Part of a small language model's weights: 9 layers.
Each number is 500 + 40 x the weight over its row's rms, rounded and kept within 0 to 999. Layers, rows and columns count from 0. Numbers have three digits each. The size before them is the row's rms in percent of the matrix's.

# up: layer 6 MLP up, 512x128, rms 0.221, rows 57-109, columns 0-127
# down: layer 6 MLP down (transposed), 512x128, rms 0.209, rows 57-108, columns 0-127
up57 091:547514495462440464475545513523525558521462492529443544438439523522516507573502521513414520502461562551492461502476476496452442499500541605446545448542507438496526520549518469581458472442567455492510499415425494573487511542507477487500456515520510545479478569508555522504510501534552546506498414468492511536498480499479472503552608469503538520501453511506524441395499443485507488521492
down57 092:482562556534449534494422461514496571510533507515455534511508449508463546496530497471479478546595409517522430558515486469547516462580514590481496469542489520477491516495511550490435548498434493463486515538520467458546497429511481492504431541401510513543409455571443529507490494521429519478467448548455578528495472551442503500517471554525492448506520516480459478432492489526508547499528
up58 099:530467508420468510503496457522516568556531511574514530461524554469498450466517504515505580517480490543497457550509414477606451469524490494451414546519478521549478483493512482502499431530485453525453526495499456472475454525519521451552532540460423447521494465463456475432450589602418517456516479484481480430469520533475518530502461557502498495419528521501515470508497483464530485429567
down58 099:508480527465535517489550587474498487487476457492476493476554465470527516500500488485585504546416454488612524553453488479463532517478421477479480477531455588558517501518459508456487462575513430396548528464503509512470426546430513536402539588563517517489475511472550454542474503494505545517479509483503471535520492504490455502506476489501484429511458430459523492453540483560568455515475
up59 078:498493544478467500525507457478462546488529540521443467511511499533501524483483518535422540456505501546518522491454495561472403479538498486439487447510512551461577483469408505529461420455482516492502579527453522488470519529520465532501431519514453511509503548518478502480567452528550534508475483487521492536540496475511627547507505469518501429497463522581453468440485426487485615478609
down59 083:483550496523475585567510457473419511470490510503488546460506393486616539508479555450484460488575505524500527480492558528500518512494467507530502488502460491484551532515443565470482524483490578415462579500485427514472508479500506519473476476526423526500540508505458553513472563446481525580448490465506465535507585439485484438526478486489504419476481524474529551472469552574509449518548
up60 106:526455558426539469479478524534508478542441524505474456457485551462489450433510471494575532470532528547449528474502455437545484493629519550492506538487509541507453471518464455503510469468549441480519593421513491456523440462432506489512422482514527572483472534494492477474518534456486538527521449557541501471499467539437578544570526537484505541423527469447529514460475485537456444514498
down60 107:550515506528464421526519489496517517391542506499540540550454499488407534478499510489433510485519418516433489561515527516460473539515489471400468548515468491551526457502486492534493478439576470554464452508524514576548520472527535470516532484549498483491492494532516552475495437593500491491482485495510482454508510581520476427498499504525406539564471465504568502532590421548477467482549
up61 104:559484521512519534428464507537477467465480482448449444545420502411480469518463460522558589494519442500465488514549469466530472497505460542511477487457468461485509533518503531537546388492499470478415489487454572463435541464469527511575506513448502470459458525525450426463524437506449548547529544597526446468482482499475485547476498588528507477458464474503506526452539490489478497478578
down61 102:575509550461516491498573465520454466438545455420466486516517453519523484477544504541485512517494433535423503462464469508481479521495432539498507452540467495541489489573554508567557461456510516481488475481502530553542526576453525531501568468476537435488567579526488528473478467464467536515473471425549444497474483569551507518459448461425510627465538418497494513493494518503490476501551
up62 116:488472483530481509452495458582575550476403513544451515471460587450444488496580529477407449489539484583470505518482459455455377515533547523514492489503515479536472467495495485514547464500483490510527487562534483470513461498546489502516482512488517462525522487449524457559481525558530506406461466510527561495444445584441461514472524542516512479510587532516527520466458445563504544481520
down62 108:482580525500494498567448506548482447507528470487480486592428484478449464522543497527426474536444518460498468526486533463478557583524607483463475537461513500483544520482473549470525590528464539583468499511498504482427513480503492534430500413465500535544528433567504514518517424542479482463483492561550504462479511522514517451458508509481464549523484502447509492502525564611535520537548
up63 094:451479514531553377474592547540479479500509463468417463409451540567475521496514416506506526516467515529417453466558467473470456513565463486528510547491438555532534550501425591489492505445553566516499525551481556529538487468500531495522514491411517511532503513534487507528423525475550473498414496480508518563454495456508483496559530497503519486528502548500461503533530514467530496469531
down63 094:455448475545510447534492554530548503494421520489460478486466458538605464517571513485541466523443574509455503534501435545487474486558471471544539583465496571541478540531500473481502509431550493468536429549533507490445496492517496469500504443470535452484456400467455467529482485536499468445509575569575493479510555481533473459512412483480497535543515445466507484505520459524468491496412
up64 109:521413499483453480522592510507472525489517528555451505504510514439473511468597525411465482462520556565475487494500511458481516434510534502407447511437509500489528448547535458449530421502487530469484512512426506487524470584516544540521532499524532497496492522603503505482442526539432517528458414535466560495556457550519541536491426512515566523482540474495495524543572459488541454502515
down64 109:469538438529444482506494515492457537506515479477489502523480532515470449572483492498507498466470446509461474501502468527516520639391459466511526468472497486551574496479520515512589505495507554446419510520554415458486511501493588456528458535557516500456471523468479589553477498451492430472520515516522458562539574505523527496510532486474491540526465459469510491439468531524407548418489
up65 091:411457486478451526463462490543459505564520494494523581465423538491509528537539518478523418528547477512486528521531466487487480468565541513490542540468488473516512512527564491471544518481471508501563495468506547497497377484497451503478516509479520589459496507617549425483538518521511513522465473531447569552547431458490518459529503499504519481525535583509501439458561460419507477442572
down65 096:519488461534477549448550449502457472478489508470468522453490536524509463510514582446524449563509403570507507489495489505471474566403514530597522576428463493520510471512475551476496530559522476472566512469469590520482457493533520515545512478504484480485534502468517495456516402472478492456560517537505459473502511540554508591528392490469450476452519434558479536563493479473529489495544
up66 100:461489538492534551439525492537505477524498456583469604513506482510493488522488504534461477483395487493473463418507482562496451516462542526448513476522512445492565517418472494492486451496515459524463472556489449502577433526475542498565546465469547475526485516445524484532552559473484631442486431507517534492468452483538456480467449491489539466545499511548542557506484520472566534551565
down66 103:497598492457444514437467440542462467433569468514508478489470490558607566475482520435483512474542474552526553557437498455491517494503540503567525514476440443593498467576475531500520521497509518571494484540567537479421489439458510516529547488460490526464451469531505536510439476448464497502521460487461454425449498517502550523490477520521488488449475551524503546502454477556480487537580
up67 087:497476549461522445460564495509535506478531489494610432480481569516503420495510439470531559475487575557461506509482517469484466519497515476470564518454545436496542498488486456457516470522465466520509540488552499522536518476483446495538435480584589578541458467537531535511515561437561496503475471545473501504424483461455537601525473529568565484493537565482479542495522441514499487523557
down67 091:501535511485538489425494467513515497491497570534499526530491520527575436536462465483496499562557493440439466476468573525528503585537505451546577496459491547492479557453502494496483513548478481441571537499463577509561481495481544500459465526515556480516553547534525506491522488474460401509545509588497546507517501378511516434571486563532556463510528571474514544472482540500521438533526
up68 099:527479501466467525486468478473489481501524506457460501504529474476483456498496468487433543504508468553519477485490522483548486468544465560455513420403551571571563442461428466470487483469506530535452598425410484553507466501428439443535462523491572512480460546546590470518426537537493484504453497523526516459518514461509429545529448452487618518512451490505505513497514494475538479496512
down68 107:556571558517503527477480474538543530515476582530472558549541543590507452496433515502489486520550478470493471502476470518572495545474495581543514535464486571532511565446525531527491510556515480580468427485475515522494467439483546517473488504475578460486517424543570428562526572453484456492498424559499534461504532513560457523478413486529533547466481538494522524503528578496484510526503
up69 094:447498460426446491485468476509570477444530471571541483505468499469503481555489488533516530458501467546539516560497509565497499492503539533486480563444453513565567546575375562463506530482453484560457481501496475515473491495470519503530444545471570499480493562463527460544523509480486500519494522568463551509505466534519502417556487528528483506466454499534406404510484537391506443529500
down69 087:527469471553478431480487528553509506512520574526518582471520381528561427515555510552502499497516512440386466464490657539546478453456448521451541525500468516506535509502483530513518554488511496478473514516518526461546529529569481418553494515491476540474526490541474495518506489509466483463526516519565495448515465529567442464521499482502585533493527531503447491522523494547473439508555
up70 106:505560499457459548497463511541499447588516553552490549478523490516432500459548489498508500521475592498519518435493405562451526480549501501507485513527473491554481472504548586518557503514503525517544511503476515519516546511464512539600520561567495461536508510480559498554487465557539567456457450446464505503541564513413507500578547459581488513526455558591461489459501472531472472504497
down70 103:468495523472555526587494565451562491504456552515528487517420478517487526483478487506499517552479602494446459475529448516535518485425613511468565486451576548468521519473487540546543478557528491501481500532498562454547563480443458538520524465527525597497477481547495522456547454474535500559461503498479530533513583458514470514517492417471447449497510484439460555474483470566504501544477
up71 097:478510440557492503431550520562493488518479546607494487523477465460469494523474412461445534508521517463467511476502478535501506492547511544521451469498532399478494496468483541498538457589595534518397475523513544445534583547479458484561457411510490459535515534518543508466483568457473515458519488501535528558531505487496449488508514507505552507454539474502540429461427500565514563535512
down71 099:522494502572447500565506417514477474447494525482481501493589531504570453483590496445456475545566525492492540467523474477490527451489488468517591434487517546471402508528487504473489563541451510484490496526569491441511484532517497473460479476537539506515504431472477571426472474464489441474486568575482465500520516494452567428516506492558502456450452487535483606523505536489558547487513
up72 099:525499444485420568424505428557430481507523495522488495528428533502486456523501498475505494545535514441531474521496421501492569432577500571525466538439532502513505569446425550516476461485488500506449542446506513498449476434545568488503517470466521429491509537485478492433419455519554522571513511543482505426523539490518565473562503505476495496420519525520505445428570529515504518488502
down72 099:530508537543466538521511511531494529453523547514490466466472506501526456513500506465434498492512496484472526466550505456491469534562462493573509475466515496544492489544505532553535441493497477502475520537459427438428437484581516398500450474480564433586485475483516550445527545461476496473513502443566477460554376582577505473469541490417499527487547470548542547523516498441537441471490
up73 114:525454525510423512498474527552554431512476519503545502503480493429480561549496455512513508439499538517487490447552522536550532489518533482485445464439501521485485519507522521404503478496537435573457608529507501495461509464490581467500504480513565517492538575518478547482588504435504546521452435482518474488490481576508546494566429536591554468480479617578508503510509495480505487502525
down73 105:460527536577496534496509442466505482538462533444508457446555501449500496483506488567509465566517480501489554544529473552524514547459502571516540494486476453483480483413528470525537486571607496519508485525454471434547525524505460462514421466413495500480543519441530482515546493455563433466519514541481573511491425460495478482549407490502532447456503451499458442464546551439430511510504
up74 104:573497428490448554507509538503558460501475455572440526464483513499477478497522464417539512464537571547476446518555523390466505500459475492484523531468478498499493518469396567479545446515475521472485444468430442595432498498391488463500435578489528487443466522517545488544520552542448509452498510506487527464534504531483481473533528442489474465530576510484502571507486492491507510499485
down74 102:473482512470498497532540481491515478561430429495487462504493547480614511503462578490508496510570481475451454492518450505490482518461557516530505540404490578499495491455513512475491548526493516412489499533489495522519506461490485453481434540548491525484551515413478504544552519498526511451514517450460522531415499447595541554521482465487493500478522510546577557485491545522504490504337
up75 099:573550451513529464515558489433538491527527489466464489512445490521479521436463524521568534482489460506520435538512480496430462430492553494488483470528492453547540586482453452429531496490381563570445493506408524518480479484471590485499501513454460452523489540499519472517511473560529537474441499538492516557461474552460510495526460537510527524506438601493469507482509562489491446434544
down75 100:453559564464476531466546473552438479481528501500486469558456485543508460538484517442489458502510489475504464438487450451510459509520550433495560431355617491490523514509507575434510495498516517539541514444534570537489510518449484506424469420450553454508487481511495564543511534481476450516515516469514495462547521480512481371525441484475499542503502498449488522507487465502465473504534
up76 106:481506497533508484447575494547492440580539532584532571568528536568469445496536497475468508529507573489551511460528451570505540517519544536437447492528476461444442475496529453478486494467505539500495459425467439463452546556482496509521508503515513575460506507497557521477489552549471586520408556550497532459548507460521501578499514495482587479523469520556544442493539481463530474514538
down76 106:453468505490526544551581502516515468562473588491427494482565516521584497481471517506469467443502461494535504423462541455534558457492519484494508443500481505491475509579486492550506525484531464492421447477484552496534458500551572532469531517527466618530588557454565463514484501531504480573491492564465484500481483427527441519481437525533495491503520448474464530477570479470456462424523
up77 100:458550538539460416479528443505511496514565575533524522535515533522493483454498511401520495507476483557581526531534445509546475484506563534531497522488469476515511501556522491491509457468515555533549548496458520563469429465505592473481422447551497450527563493469524455589476556460440484485471487547492485561484520499520543440472525521514496461501506507503467412417516517522509456529612
down77 097:484520455493527478410426477432544545546549488502476458520490504454584536438484442470499482559501493452534462468492491494454505533429510516432564497432519521452493465496579570488536505516535518482588504495442583506493532539516515498500437533515510542520529482471431509552542460484475502505481554461501448441472562470593507474474524487461512477482434570498493503510518498545596481530580
up78 115:566466551506491499448475420514473496509527444507495442509489546463496506466491492479556563530425524509578481506489417548509544475524483523483452558481470479502455527533493541466509466500488508527418488446450429581425484546469559383521451471574546468482493539481467544479540508537478600551485504443519504504507604516498443509533564502499510511490462513576474474439512532519489502500495
down78 105:466463524532449512487448513473470556539466496472526560520504504455489550541489403568515501579490423508458496520515514489507551568516590463532436510479384572500568514432510551493407576499551527527514554487500517542494510468508535425530522448470483575489452437470512501600483510475502526513501449551507495528524502470454477473497525487488471468547512516470536480483545550498484532439455
up79 092:533469465518479534474517503486593527489438506424495526538418491507473474522503495513539512465532572459524546476479490435499503487543542470446419562509439506520465511425465518506481490517454383538532466572511531553546499490509466522513465474478466457494513500533559453517453498460532467454501505481515555500500418519511472552472462506540463467489590501551457518434590406534491523416516
down79 092:451463530511534534443482532451494573533478530467486507456509503532531525448485527417459452478518451542461522481408527525456459437521521542531504495547469541546467489509529526472502496506475520545490465448464505497568463552616548511557497548401533477488532489533473437512528479502431437470525499545502555445578373471540482530490500528482445557465545503544503510486530555482539487468466
up80 097:508544454427554497491546485536574495518569463502456511576524489514487539433561437507497486500506504508513502554549531507522539427536467508481443519482529492572602522532449487400544491505475498597528475502482516532463493515524497466476517553499511436421524545488508528555498541460524464531447507479518493526568539531471528473577495462533542420483541500528464562498494584502580512430516
down80 093:521576487549526429486547488592533476520466552474455486499514497442480441490541502555435485540490557523445488467498465554515530509444473449516498533515435484609409367484502537496414548486494484575594454579511450538506498485491510522512478497455493483501474486465462553470489574521495524466561471527550499477515541514526510470543544491494515513509472477498461563436474522517525535516490
up81 098:458456531482515465384533478482468490461536473562472502481501488456475465489579395413461542411560458500436455465537417464478511509494486526480527486472513469403538458477475493544520525569485525555539473505504521504509445510436553499522507461457468413440517500484492508483545472461509540439525466476493492563504472529453525515489440472480545449483511500517462473492470465491614533535501
down81 101:568494537514499477444426504534501568555491485508446474486489537510506519465465424458502545497464580475475522512482573454513497511482547492448491484487515587569526501530442508490501538423545461548490485454613474495492499509480512434434531504548558527488538475527529467526530546459478474475506500472569440397467495422519500522507437512521576464521521466449514476509548612501505447497527
up82 096:533414513480484478414444454563500484438525467429443469525485506523496506504488486483530465525482519432480415524483429552554460468519465563558445420530522458448513507478526464471532485502455479554486511489489502569408508455516493472504526504614466498431518480445522454512539480477540472491458473499570498509484449527478482544543475572496520543442465489490530552538563519444569501536546
down82 096:506542547454569486486544544484545461541530501541534498433544491496563561491415462470578469521528532502519560587515522512457456507486527465520443491523487516550484503483506496533449510498519435511489493457545517517542464472520456482558564522487480468483547499523454488425519484492458518531461386446376461421433522565493514507522493448520542507551552543423506536549485502486483463545534
up83 106:485520556481447548450446540473497511575436483588449469499529487487467430569490453477552510479472454535470473506538511496484454442534502504469461494487475424422457518527462527477517480455531475500493546497491445507521449526442484495483482500485523522535398490483508468551474524480513581499482547459581548445427422504425453508539490483567545531436487436528468491505517613494539510519507
down83 109:471532493500428528501506511435492500544479483478488462552592541507456521441572506531529443490471501553523480492452533490504513425444548576380496527489507489451486506548475514522538580528479551470495490550454500494516488553494445557506542434421471452494564521518465507496541508515507451497604551480511523458476523513540473479463502551553576557489521426480470481596518519514462513464456
up84 103:490528449524560588480460535501563501464547478484480475511445488578438523488455453511477534509465538549493509507581523503500473471525533545456498488537492548479508457506438412490535453479537498507456498507410441510487501558521529502553510546443448577541495493574519528521399520455501487452408468564453490488458443478544504448441430443540488488510515558484496492495479425511492553472534
down84 103:529431490506511468492533524509497551489436511494457444515575529493480556511500452462444516586485488459487503477500509534495477558490490521468519551522579508466514535499474527544426448576593518484521473481461502487439450498495439488475439495543485452512560516504549452513470455391543523472481481541533563484522401504537495511517413461402513550474529436475446473574478500517497462474454
up85 100:536495451491406488488507484471501538475442511480455486517487498479486433491563517467445574500422557528488474524466403523532507454527469532544478574512521480586521533515513496599489486537497468442484483513432469509516433456430488492472489513433515457442456529496492504481429465486570545445473444525502491498470443564516502468546557542497573515535457595517508469536485491432523450538490
down85 099:499429546573474489499469477548489509548457513522504491498424505497472465472504510475492485558470524499464499544534433486508561508550499384474539478543442462532475442575482428513495499527512514516506510542484500422508518499442477422429491534513485493473466458512523489488506498524479533456543451414500424543521461521492489480482446571505449595443446507503457455457408573531571540518451
up86 090:459527498482518428523449554547551498514436510492548558506496539535500489582523440446473492481497519546436517508477485501548502465498482530478556490479542463552508502534448502489554514523485505579471460550489444485470467508450461480538448468538538523461443575489465536511467481594502521432491562483574505462413515448475455491475577485501526437419572550511512543553457544484476552434548
down86 096:556522515456511573491454453452464491484507460488537484507548493457559527482439514487475460475496558527470568464473526552497523516464437506547556484456542518443449492486489568475505513473532594558538484469547582523505487483508450488531516418571591546520568485541476496510516517462478492487549514498504553479455479472396547495554508552471474497457513514471460559541523597421469518512560
up87 100:441472518384555523486537510509542557536542460470570517545510510505491477560548459508488463530549470470502460424572490495524518450526534497433470496425495504554601493451482521481488488440524465510464493558462481559458502532568534472484479549533506544425480471480608532464495548460470473524443428542503509487555497577502505477503521532543477495541556486567454466500567496537478499468521
down87 095:448471548467503496547498468457507579618515496483512487494508506515577473441512499528461491476552502460575443476489504505521493459530523589528506497526465546524512552471491485463504529412461526377481494583515513532467569538550491520491458489504501453449460511465506419492464450548462474489544537521567508484459519531525483514441551454476447591535523441525478425489514512513530512496425
up88 096:488451455507517450475506530503456463446487457517563511547406524546472499487472529463474460490506538511529486542519441480489395536536612487523500438485447498465480545387537529466571440462541500551430458491500596515513503574482468530543469492502470532492486500561497497495506528483499556505513435540582490491458465492496553520536482529509491486466474447500523420534483502529440516479596
down88 095:488537475528506541482591520527437448492461421538486446453485533522465469539523503497567488565490466457468489504475513520480557453535523519488471481491529473508488419480507512437473513501509510491634492527507510494458435532434489480543458547480491542446520519416397484492546499493436443573534521464461461448450495550508469526517462518577484540463569426495492525496568462551487506458534
up89 101:469556505480552500536617445497554490484488419539468520448495510465497496470536467476455461473453499521383447539490484500564561483539532492489530488511496461472495456517474455555558495541443524472476471470478507544457511533449532516499501492497506557494499538483526539561472541510481517485487578390505536511595530558445545566489497602507515501487516543468479492552552525528581467444478
down89 101:478436510481504476507584494512543523530480478523511465503530467482570478530529547493467505542545463430492542521431505514518563559506547521557497493495540463489448420481455529538539547478478509464489532529502483513524548516496515508509552422485444526522532429450521600526482434491562442530492575423492554450566503523501528500465465516467467476485496523440501527518464499521552508419351
up90 095:505466529426450483483539473482497573491493522623478469485496520454478485489567469457541485526474538515534441435509428558500520466491525533512437502521481407492510556527465577488499552395511525545469521463464580539477488504516521493529528492486472501539545483475453444454530508504485493530465434483503507569411483476562515548519505454566506478482452494528442482536498585537502586558494
down90 095:521436576541506534554566476515496522537489513482554424530522552483571550464506496519519474527430504475481526474469466520547523520459467506493470509472476446532515543492478549478447512489542483483529505448506531520465431520551439445525566462480440471506477441526464484467533516477437530493536474438518450461558407572537480513489491472412585517482508464463498421486546506533467384566477
up91 093:485532432456443502500534517483522560505540515498467512466493541552484489522447491476473555513530554519524510513558513517572535498505499518503516456410520520511551528480511526442522474452434487529518501474454517571450483489510441429496472539502578518519501547514521492501516552519615467438535532571538427481417499483457501516549479501512525472583504557530426510487616594485565543492517
down91 089:511477494518490450511492545507537487481475519500458523461533577528481551497470516476512487561517509485511528466519459447456505585487521453477477575431529544545491555456491530509476510424507487477522442533460518444583489556646499443424416557467571500494535504474481510534527486502487454570543510533513463535518553455462478505518491408527512575501453489453499593495531528526530501518556
up92 089:470457472508449480515495455526595520517409537467497561455446570510485432492510467464443524432487476547546530442477472497582551505457508547426538464462474436493522479406473507464537550517505504523529493501438475492514485466482477479499416567509535447541450443469530515433469468543476513518503518569493510524535539531495507576610452467546552503500539526504527473550517442514460496503502
down92 090:537531509453581458539381485430522524448548509528468452532505454430567479502480485448455469473519544423535484535469563444457494473439436497453476515489505564531496469496495533532455513535457492499530491553516542546505490418503528602504482505517497438507486461421511530550482497491504509537549506547519499478475492462500533490506495506547412471452478459510485432417513448435541443517549
up93 112:536494516486527510450485411533511474504488485467529477493534510515481526487520525508510562462495544480425475531524545511530515465521545555432519426479536415520496487533526443480556549494484550510421531514437458568439472430533490505475444519487536447488458513528501526478515493544536517482453455529603502563533465479507524648501456474514549433558443459458507556518470496549496554438484
down93 113:468417483563518504537515493485464520463460567541500461560560549480461517516475484514528499489520453547424469498494511473507447463536447540485537505479535508530538489583500545577518505481499545474459485476467480505508502507467442472552542483495521421509542538547536548578457488448453443491433478535579508467501559473483544427400498422438517536545497430481526534520581443444500462494489
up94 110:532489496479476428469524482494492488568505505531528442550487516506482513459484485499443553540518548475466502536539434538482410474548556554511494510465572465464488528530479556550554479552472545513459512462520510476532467476486497528495396507443493562453502492501468508460452474415572601455518489540500456596424425486502561511491545537547469530508457508522448584487508483518479426456520
down94 108:492511483481550543544544472531473482490538485481515458472592512568490444509512536513528508511543472530488505492474514478428495428485475518516515479532470457535562584497586467414480467535443512443490531473503585512527477463461459516477618505552545514486518501477554511522566536563516523429403598422563485480449501556506500489497420499539510523473458478503498492476528539492477546542530
up95 105:545512515538420404464555515519470467484479473507411521486456503503473468491566489518561545450491487444565520436536505481460411504500434529566527464439498448492524453464458486443493481457443462475479571507493469490484403604522549486536540472472499448478504483482455503469451469436496523492475443501548521471508436566548506484484473549496540538508524487530458513494517458514444524424557
down95 106:517571463495464531483468441557474461490593486443501576471525468493529535548450458485506488464444481470510438468448470503501454483436530451466514490526438482514514537520492481548410499443431494510505529561522481570452528528475505433495565516458536487486489489467474557540535569492442558563592517477449451529539479465542529430517507499474538536543532432560489514485515524502412472553514
up96 092:483515548526533480484503480482516469521554441531481435549486500452457477490483509521426519492529489563501551564505483478484431482470531496509549463463551559506457525485537405500471427451519505494415535525492500575526451486457509452470562566509418463549462495571492508478513530571476590497422489542533553505542557560497467504542543528548546436442536485501526499511559488420462522545511
down96 093:387505540497474515509497494525538484497495558506494501512548467582490471486492531484529468553545443469511565519444484449443566472427563499513561408517517494460502550536558442450477442485435482480481529538512535557515443534515466486442541526493468508498504502504466435490495446534562431504483517467481518535541560508529501519578510542589529472458491495518499539580477388516524467527446
up97 098:479468536531476465508518475538448493465490560496459512521474578524494561418533500511434598443514493483536482480483475506462431519511551549448510469494543506424496515481455527520531556440446506537510512513500529589479529517529473512503422489528527447465399484484441512445460601525494497445459569533548514473521439534508570488515539486465524518561452503452498509409522445541457471482537
down97 100:487380505499553479500523481599494457531486508492530514513518493518508563506556450479487501531517518525517540452503510479465538417536581494482468431533478509437499485502498461534481526528470471517551494463605471493528482518505537546524468516512462494503485506468459521473544500554447468535514505467515487526499472500493498476507519657462452557418638477459404528496532540538480526514493
up98 091:542518479466433479490534540533451558437430442500512526561527488456487515464578503556518432414520542508516439539529520484416499530481550591508525483486513438430525542480455571546544526455472470548537483480508456518512468440473560460484518525488548546457521535484472398497497565433516495505467470473531571505523554520504524468497450518481532502542525542538473589488491507463470517531444
down98 092:497493448431507527486494510480495522503577506534525520564478433540598480528513477543521505500518435563579489432542506576506537516467506476496499480439450488417517503465465533542482581481499507452483553463598491498559484490477526512475455496466528513463491611503506535481509532542526410496486439504533496445509471401494474493455539565401505494577546479498473511518465474511493462484453
up99 096:513493435499450547512511424512456440448562530572499544548472548498447519419505508461509509492491548465530524514547490470468510439535497550502429555532446514544436547526494543473502539478477529493473455531448576552534497547515488491529500481434422455509476528565606491485531514494572506518449532472568528562461508474518494524578482475505496478524508489530550539466479585475541549426554
down99 098:493467427509504504542449568476473483440533523536518503470532478514491486422528498505471448489473466512480531443526519486489478526442500523441547494528521501499533516471461494509557462580463506467500461537443524548477437454560441461581517542500449467484537530478501425510509483467563534544479559487567526542479402383474524534539462503508511518379503466506470523593500532474540495476426
up100 111:539484510508538503460596510489485537498508600525434536574428556590489469406536511473446491504492543480455529496525515529486416513494540524492532477470454507427482482430480568462537537539448508564461446501503504528463499548510512514592449468529481457503469549524435567453527540416508474510482521557495484548483475487503518453511563481498474530458504506518508426444485506445510533561538
down100 105:502491528485450454505515478437509491520463507524523507497523498471471534438391500506516448582561489465503575553488496491598476575392495467504499550533470543468545475450425468503561568520479538460494572512524452486484559514414544462484563510430536507546520498483415545492495535498451445487418503506537439487472486496464516548510543500484538489460513546511449483444472551479499482475484
up101 094:546388426441495536440500505481461500526520495537501474522495514480485538471437443516445558498480509423494488531483535510466490504522448570493482520522488494527491429496535532541463554438547478588502474501489467466467502456475496505515492509463496475497521520524509514464457471454516549513502510456554545591567586578465440479510454465480582451481474509636487514425482518461469530442532
down101 099:426496493467505450555506502507512504504501444504594533493530523452615523496420434540472555442610559459583489534448560491482503476524487509483486534537529521490519517448499469535525486490520452528521479507484488495443594482466528460472552465522564471474513498504398494585585478492470558491544494503489462544498467516539537456545469510497491473482516449477528507491489454551524499548591
up102 102:495538454489537507499515532516535534524414529482536508579532532473471538470503529477530515484484530591511441508539504464504467453491496491475354527546558403571575527438453450443537478479454527522422475481454544453468480544486543439494462570513477460483496532496469543517558548523458499502497544498515492531468496536439488518536457511590507545489515532544440509519539554548538458489485
down102 098:559483495458455450486496550527518575464499490522632485557453522499503459457467518516514561472484561469463495550523516520470468502444561457546549483443536454429528517482476499568511553518462507564465490477440504500498520459447442441445510481598515447536554484580597512526531509466469481444534489467481499508517450502529477496520473518458511536525456506497501557533502489596499410518496
up103 097:501507499438478495515481506474525446557511443503528486453456495477486508434529502531560581496469515542451417473567469522499507475491480515432411492500419460541546420514425486456527518521455564520467519551502463487416393474487558503495479506541523471402517497553507522476546494460516468535545511502486508545505470494506550549508476482498512445539454478557442504438578487415451523455495
down103 095:551549488502508524490470539526513456534493536522555509461491491427545546490489521471527492511522515484449478464529523509478510458452461510463490441531450479484478465594429485539491528518463601522451552483526555550487592562484534510478543496535524463506511556439471523582517501557533507482576492428459498512487502432491556416463583480429531525451474406483532570480516451482449518516549
up104 101:508549511536481554469507440488503524479539550528589528507477556551478377515526476434553523453498526509560537507458403553420468447513487497519484521419468499509503519506450527492556481510429521552518540564418522489472432458483526473485504482463515461518504551488481501532496493494537527461468442450531545542443500526518497526425520505493496474535547581592450435505517456536502443526521
down104 102:536512562553541511521485462491501485503528516525477506513486512496459487485494467557522494489532567405536492503534496536505530501536484552475435564617444531529466466482451438456519470520449452466467495499466530486484544631475480505491565444498476536519458535528565500491497526491452568501492484497464482424437501457539435532402499494447549490446515500592547453531472477505547418531489
up105 096:482464449485504479395500497461473497471458482577486458516477483553493432455534446495498500469484513576526489509490515498503544436545476516517463484530515463512518569525385396441539453461519463514503529462472483482431530440486475476521511436461534473499421452422493551514463559530551544518533430531494469535491438527454482450515500522500537491544476526549481447449552590511477555505462
down105 100:478482475484513487482405531489477465546510548553551497546577489494496518527441550536461494465501418486449518480424456459469464510454528518507461502501550507497512519479452537480483469460531478487455544500509441508429515391471466496526424491564472484520498517437446538434513512525479536455451495522559562468573469515531501515475496484489571486503480435496551500517478472559488482512333
up106 101:500533502525528478507476524504524556503514528498544529477512496548487479416561484431587456476489518559453479502521468510493436494499544500453474537471520506560555527477546470453567510423461412521497536471479520487561429534446441489511474417523548496482450533515504532558488487489535513508420467547470526537422488572464443544463515456507516423506548445447469624506444491482494467501507
down106 096:490481470539455475455545588503535524498486523576501471516531497524450509513542534441520417494511520460512427470450471440452433548488507487531480534430536471550510558465506440439489551483488451455444463466528428474514573501486463515540478512536498506495474470542518528520571394516492455496534522468427458499407557567512520573512530471481512496529525429474569470512567489542460485504469
up107 104:460420462485493520475477472483547460557486546468505449499476599530486483432492514521522513534535525494467454536566508436483488422543506544515426578527452520409497436510478545440496526470546532426472534403512496490521490503502504453580479452507493502512537425446461468553510523476522501468444439486558469496533491503509592508505501541562470491467512474541513444456559418477480488530514
down107 102:519560503500571547484461603475446454485515542472575582475494500540467532466477543491523482504411446536469506531449541386487533510507470498460496511466436521567571461411509420531490454558516534470505442452452554567530473490525495461485518502490472499475528396464505523467504542478565463507502481517456453492535547517549511503509500519568453506538563516496496529482497519442478547508508
up108 083:551507472520437505513542456485557390487536444557451516525482518522479515461494517512462520465494496559539488549624562518520479448558491536473474485450503529527581500484475533503484428467440573479548484481495530529491490488517553492477437491523459482572445576589529507544472520482498495491487485538544530511500408520469522412557460494478443506553487547531487478534568557522444488503537
down108 088:476514559445460483483434464528485433428477567517460467466502539518666454480462515467515473461505511502569524581556583549512514435545496503506493487500506506450440507497482501517508526514528491488552468487533441456549525496553477515421489511462429555500549467558521468554557476492482520470476531471480551487398598477516468517479453486514482514471513528451487506539529464513526482474547
up109 110:548513510511464495488543460502584499530532399445482465444432534436444528532501513512552547462487523456510520466521520541449461472488476546469491528501517492527523512537519543528547477500464473540558549497445480568518524549431574449499484559479520480445475462551519408581410481507506492438444459499541528463546496477389536509543495517582505546500510543533506544525537507548457462525510